{"n_layer": 20, "d_model": 96, "n_head": 3, "n_kv_head": 1, "head_dim": 32, "d_mlp": 256, "vocab_size": 1024, "activation": "swiglu", "norm": "rmsnorm", "norm_place": "pre", "norm_eps": 1e-06, "positions": "rope", "rope_base": 10000.0, "rope_fraction": 1.0, "qk_norm": true, "attn_scale": 0.177, "bias": "none", "tie_embeddings": false, "parallel_block": false, "init": "uniform", "init_std_qkv": 0.0344, "init_std_o": 0.0, "init_std_up": 0.0344, "init_std_down": 0.0, "init_mimetic": 0.5, "optimizer": "soap_variant", "lr": 0.00651, "beta1": 0.95, "beta2": 0.95, "weight_decay": 0.061, "lr_head": 0.00794, "warmup_steps": 51, "schedule": "wsd", "decay_fraction": 0.387, "decay_shape": "sqrt", "final_lr_fraction": 0.05, "batch_tokens": [16384, 32768], "seq_len": 1024, "doc_mask": true, "z_loss": 1e-05, "train_tokens": 144000000, "steps": 6092, "dataset": "wikipedia_en"}
Each number is 500 + 50 x the weight over its row's rms, rounded and kept within 0 to 999. Layers, rows and columns count from 0. Numbers have three digits each. The size before them is the row's rms in percent of the matrix's.

# up: layer 6 MLP up, 256x96, rms 0.287, rows 86-103, columns 0-47
# down: layer 6 MLP down (transposed), 256x96, rms 0.283, rows 86-102, columns 0-47
# gate: layer 6 MLP gate, 256x96, rms 0.309, rows 87-103, columns 0-47
up86 105:492462502523415483460586538529463563349489528489488518479422478608526544530499431521573499398484475484531559493506455440538499536557490450513554
down86 102:520495475601513521442431542433333547481549477512464531450444358484562435488566404482609534515513532481519496525469454472536510597522490545483553
gate87 099:507496539477491529429534427427431498553467491571474460514493520521451458430549495458437543435514562511534450427497439524490583497486484565484421
up87 100:493469496438539546504417511481533491478504484510467516523602499559557513438553570420539510484517494585424505606529483458498481540467504436414440
down87 099:506520523498538541470477474528481596548517453511517438584454465459469463417520490479558440446446452482528459490416434498547482510538645545486561
gate88 101:441503476459500483429524441508550399509568493551445525495384479402462594456493513554551495570510553451507377509582522506431479525465442535493603
up88 101:550402467519539441528402649507486504518539494548477493484507402495560503435554415461407459487514448557430518482461526535487531463506472446473434
down88 104:451475530538524495506455440574402505574475438444437468574516601453454374427484538426499548521441519549495359526553516473398466495458562601524443
gate89 107:517430401476526468490567551450463533534493472473544399435463428504460488409564490538515469482511539397510407437552496437472521505585456548468492
up89 100:468448344472494516444616558517470493502430462466559529418504453616475525561582487565603459451552543398489504467524498422450481475508512514540445
down89 095:465535483505490433502549515476590545530377482467576521518554538471506529388499493519513428460507531476453546476508520542574472415423573461550621
gate90 095:561468530435475493454539404437527474487562520529543492470539495532463548543631491419514486490448600385500369442389574458547543488499508461508469
up90 094:555577526487520477471577586576507576483509504530575474428455557469514383441425453501492555435524540483512479462493435506551547526535451563585508
down90 098:536487411463461509487468461533404475479507510450565530526560430509470460512481575482544442362508444489516489410505498545438558558450599559398532
gate91 089:485430466475481490531440442551520435476579481433544399460517440531517626515379480511524471554513555427501385516556484499526516510477403453513505
up91 091:501509478508571536464526519507413521486453617544390669513417476467501425530543566450446572519492549592416464518477452433516562489588467509489548
down91 091:579506462459563468499535533505466503541540464457535523502441539513378480489578476478449554476471514402518479528396504481455478514429508508513551
gate92 106:447510513415612485465531513487526538496603403564465438530591553500526464474573593487536551515517456519472542424542434418423449386513502498546567
up92 103:367524479470505522460463467457508509492457481430527474435456524463567538559366431561433475539520407472447481542490449598423557369492468575511474
down92 111:483508465582513470504459501546400502509553526450394487486518580522468403496497408390505539503474475539517345519510505551617494555554491563517508
gate93 106:526485416469495598425557470549509551528519471555361439473544544451563528443545486608470452520541477500501469559477523482512460472551544440467527
up93 104:507445433463494533508490465547509611485466403537497480530500506463541480489515487496502447454483487483481501475518439527543536436498591495480597
down93 102:480466406534477450416413530492582519523432453691450401516473523486585541467436519485474496516441515543469450529438511494489586562427499548494545
gate94 093:446413521409579501475601557483446452482639527523533549430480475466475459452507488552490558454527462474391492562490495511432415480552476557501464
up94 092:486491427450461495511482471492550473574539577475487566506507486517524530528612594459514556541586537497524495400529539598450471457524489550399448
down94 099:527538499606434457493509592570644505491490486475466562527487554541520422509455542413498522579514571514550455498565460481496476543518424488504487
gate95 109:493424541475521472468552401522480560600538446556535467490557532492524528421553499606521529499508490550558496510543476532516480611428493487528466
up95 105:565463529464531455483532505420597477439506495496611425499475609481468440508537475547471508540500518420448443489581499483483526505474516437491451
down95 105:427511471414547425438465507539449501439388466468514403497513407518443460560534563482459600435470501578493506411510535517467454523523542439466457
gate96 103:473501438490520397539534539515554548512551512483451495481455480411567498440592586569517603606481462490515518501516428562483496515491470509522530
up96 103:614447522491475514556575557442479496474530499484512492558573598519517589583506553526346467510586502497455495553495470530482457540470460554510528
down96 102:484494523508502495514489429546494517551503506605453493468477491452622374463497495459627520481451477505535543548475464458524490518487448360464569
gate97 108:531585428571492449490438489498429422455534509570427534452464453430418447454453494411565526556414592594559489488498536422460524509476564506592433
up97 104:500452414500569432494538612482458547579499455474521550514478538479524566495456554465457534550443464520454424457516467495444534449458560419491558
down97 112:499497585469545463365450502438440508551526471411492584551468461493551516481626512522513509491514556560476562500482538509441455462461474487474573
gate98 101:498490451517408519498391465450473505528541414483469493491505448452502435453528473560480514521471518491415401493471426532528543516574476545398509
up98 106:618467497538553416479495521537525461451496534505578456532507499514607464536570489470449607537516435496486569560622496568473371558537509468514470
down98 107:453483590568425492554570441529440497436517485508470610456538455510505565635446530507486472506457575540511460480541536433495579482530489539439479
gate99 094:536473499444542526471469461534578513466455445494472565536499459487475584392456465537548556481402503395538470534565395589505548548559502559481424
up99 092:522389553499513544520600564416481462496533582471429503576502514489547470545449386460479472512467540491427452526481560503544589483517522482595532
down99 098:477469498479529523542422464486529503522453506521503576523472215516490565532495477555555454482502446490494450449522540553432447526496581544458502
gate100 105:510536523520530443616518531461445558458552494560576520461497543444552497462466531411599578557540589471381559605559412413521553476534425533558611
up100 109:537522505421564482473524504386466498550530508553500561560380467504596464426433461478468500506402515390556545524481552511461572440513505479473529
down100 105:449495535544413535496520423521582526530584487383580428547504560431512536577502520489500499564612501508515512516463548484533502516526412533428489
gate101 095:445413519397439511517421510537460509529541505442590437502562559513559634488498513527492582530476584492495444445506512467508567493503468524481512
up101 104:547507524525447534498529569526533475489467462541564549565505540475497540424585519519515525521518509572480495542573436495522561536471496537517491
down101 101:455473471425463520447548565414458528467509444477497483509475446507526468420513450512490554547585500409610501530451506545559475440522470459503506
gate102 099:469570533538522482444484493446549460463547471495442464571586498483579488495559412590432462519496542546455383555442516457466509512465565518529536
up102 099:555625561422512498488500437440568490499530438457435463479562523515548526542431504474509480577377523461464463533543463524487421462474553531513535
down102 099:513449525570524575520466476482466499492514560460443498530573532487554543493530446485431441523402538455498420502408478465509487565491618464548517
gate103 099:540465407513419472498535440414458519508525464559366443406539456470471489487534561474490459521496512537469478476648424498515492505400582535514450
up103 093:428508487502488523487465459459526466552512487500466552448462529541501519503509523513488476516433456534528519475361447468581484468578460559555572